Weights of a small GPT-style language model, trained from scratch on English Wikipedia.
Size: 12 layers, width 96, 2 heads of 64, MLP 384 ReLU, 1.93M parameters.
Architecture: LayerNorm before each block, learned positions, biases, untied embeddings.
Training: 159M tokens, 2431 steps.
Each number is 128 + 32 x the weight over its row's rms, rounded and kept within 0 to 255. Layers, rows and columns count from 0. Numbers have three digits each. The size before them is the row's rms in percent of the matrix's.

# layer 9 MLP down (transposed), 384x96, rms 0.243, rows 322-336, columns 0-95
103:087108144104182131154072121078131142140147131138134181177130089096132142146108132175149125082121126182166170071114114139148139079113129157134149084144155123125176132165094094196109120169125109065146161133044145156139108184144124176106154133082107099090166132102136165124150062145117053155
088:208116137126102056117061124139072098148094089131053106111143162112107140162181113143112120098088125131100185135090090088154169057147133062109143097162168170126168191132144162124164163106144138093108126162145144111136175119125115141088151154140147128119086096172120152128111140132165092181
095:201144174076199122126145160099136107113150134144125170120126130184158054120100204133111146051127164121085174115106106087090135142108207184096096078170164115153167127138097114178127129151117165133106105118140116113121095117159129109131137096113123124165169156082076127174128129125168115160
093:150153131126128107051155078159133078119125151087149107115144109135147107102148131170136111083096126157113112115160115158113142136162083148090178178138160127092163175159195149154202102153135106096111148136060128184070168137152086087111134193137160194128141192138152154075136137098137152150
098:136113113129112144145121128143190124097100128138161130157123115126141130077084130135114065172077085095166144160179116130122152179118115159124160089167063133111153087122114168213166097167068131228114092139154152162086167150159137110165111076107094111147080135080131127097120144163094158134
105:110133147100110112040196169118134200145155083063120133127099111124149113148157107148101113154136074129176137143106074137097136103093112170110087104111056162178106109157176130141180127135157100157171213114090104129144142127071124146110155148146149125171074158153117130100106161116151098159
105:086141178077123085119122136142121169120100129130085112148084085162182126066131167132144099136112135129144150125102109149176170195131144122093159083153200079142167087191074142156157083168125101218109182154069127154099157130144170086120113141163115131099139138106147157142143128160123146093
105:141190164145130072109113139151124127129100090061114166054119103174114177125140105152114103127129077095131149133101155128131139087136150075143092115130125123138117170095231119152185095142053145135103138084123158103135124071147079137130157102178145153144174146053099130100155143160135086108
107:097149204082119140187170113140111129198162107128127103159111161103116142157150139174130102115076107112175118103104145109177090150129091136182126143171168103122111119144140094109139142067079093136107163137128105177119091133186143113147101162198171118099121060097183120091174116118124186089
100:161125099184157176175166087120126153134097104118148178193104133123051146074123135155183120084137137130155107182089154137101097161149109162162147153110127133175185087137093134126108109118069111134067053157073135135182139183153118153099115118143103117170089108128132111159140142143138077168
089:173168144231063119118118105134106159130146102098163143121150132102170168139049135139158121080117174107139186123193139159068124100101163088164114141138107123170129146135154141146150097146117138122071119161106123113085085099166118144110092142138137126136134047149147080095207158130147114150
101:150116180187155081094110166128143129135127133112173111145069106139141065192089111170161168101184144110152125115131068162171096112116139124142082160088155113146103099109086139103153123136139227084127105107085140121102184146143103092172156125129130127159053154147137093140148075116112132075
098:141144137123140101134153126160135138171120173103092147091115186093142157078176106138131147119099166148164144120120107189099052182126099064125101143126111080112158168088146134136136146157159165100160099111116142233073144125075122146143151193120136139228094116134159115169153120119115140132
087:106157157111112115111162131105087194131167155113108125139102077121139109111168128169124148118110157104127141104092121168149120131176121098167082138118051130085113114141087130175181069081040111140107082138083177125097100151136148142118088140167141135171106116134149077086056197139073152131
098:124099131105155116198112110166169097183095148133184128154111160077102195135114092096139149001120089115106103137109143094170159138078133101140130112158127165136181158110112173129147143092130146102106149139166111133110108161140150095180101146136190141162101092123138176162088149187150122145
# layer 9 MLP up, 384x96, rms 0.218, rows 323-336, columns 0-95
086:134133111147152085173209159109103116160128079102140147113155105135118177144125140164105168079170170101182139123192145074104118140148153095117078161103109120102093114176105110146123116134124094087120163164096146073187127099075129128188173184146069095157147143108188087152156160137100114141
093:137156151142081094098135159172128102132127109120090098123108105067148153133172110131106088129099137207121102113127119118108068061147125111137101164129102083091123098157113108104124042068065180132096082110161135128152124121090075070122139140116170149113119105136135130111071220123075104119
093:138122123161128184129190124125149157116149096124190125141134136110086139122123146134066160095098132085102120119164116060155105116167115080078076095090091077174088109130155112083122134101122173155110143159116135099106089107057135072101083109119078076145060101117146178136135134156112059105
095:122134150158105161151106118151130145088155114167154155115080137127105188175072162048157187083135151143141145129108137129134146076078149122144096132134126119076065099140130109149122135047126100097143170112067102086115102218114090141159166148112174099139100082131141177165112089154101150117
100:203112100132085162159039138148113096084107101083126102123147115138106148183110043155133156109107087094077109152092141146114108125060134119079154124180149110108111110089143110115132140120075158162162145109103097112160169125123089164081108131127107043173134178139140107162082119111143137101
100:101049079115115127138184231187115160177170093074130097142082112103151153137143160129146141091142121174154147096064130128167118120116179099146111105108082099135145117125109126134114121135133147183140123066108134084105158111120157146093167068104164121153125115122150137059150195116099128101
101:157138141095119142126176194170160144143133126113187194175126144077115137089184072099064066051094139163092120140123075152171149171107104120103118100088124114148088139134174101131129111064172163123145123136160117108089146096149144127089153088191109111162127123127105135125082116104135141076
093:133102097142085132138153096103073116059148114109099102097115154158150132134040088098154123079146087154093153113101139064128091145126116091102139146102097116172082107119082095110115141161172176129190152106096099062150185141184103095129139091080127117122118154128149101148186151064092144142
105:130132062171111030086108145114166122156091108164121162098182114110064138193142084099076144090118133108153115100151115139148169138109133073086148080120164088175129123083149126098119109126130124189152144177185122095111167124102133174116130170074137188111101162133144150114135151135126101087
107:153120172148172203153092086148134141111122110154154066135108120104163143093185178068084153129090161128100069150064092156110097147142148121068126094117094139098118132173172153164139153109079141125122096100148123109134084145153076091133132093065122099139099161143123154098046101126109154089
103:115132138102122111129112106056098095093126110092096146107057112205121148139101057049148092096157096111095115132065134161104096172093097137176082151094096097151105170125131119119120129073087113161116114117123153094138107125128106079140126085117129119110107113167193113131178161058105150081
097:142119090069102125070088103147057056100150160153085130126173105133161158093146104124091141117149136087146040119104158155174127137119135188118129105134114088082131152132079124084190127091125100123142138191129158059117099116168111139124143064131093111076130122103177133152100080132104133143
098:143172194145137103139055113159147120094154105174066121123113188136120121154086079119150114114122106100166114108180111116119124127087161140095127121161159139160080114075155120137178178150165108076136150116144090119156197141105083133027109164032125123124103145153135119125133111166145119143
106:158141168191133121196118172175191134132144146130155182164176104132164178146108153121204124119131147129146116173179137103180177144127174144149212156178121167168185110137138154162116183160121121142094117113122166137177147109120185135163135135122110155107104169122160158115171168157134116142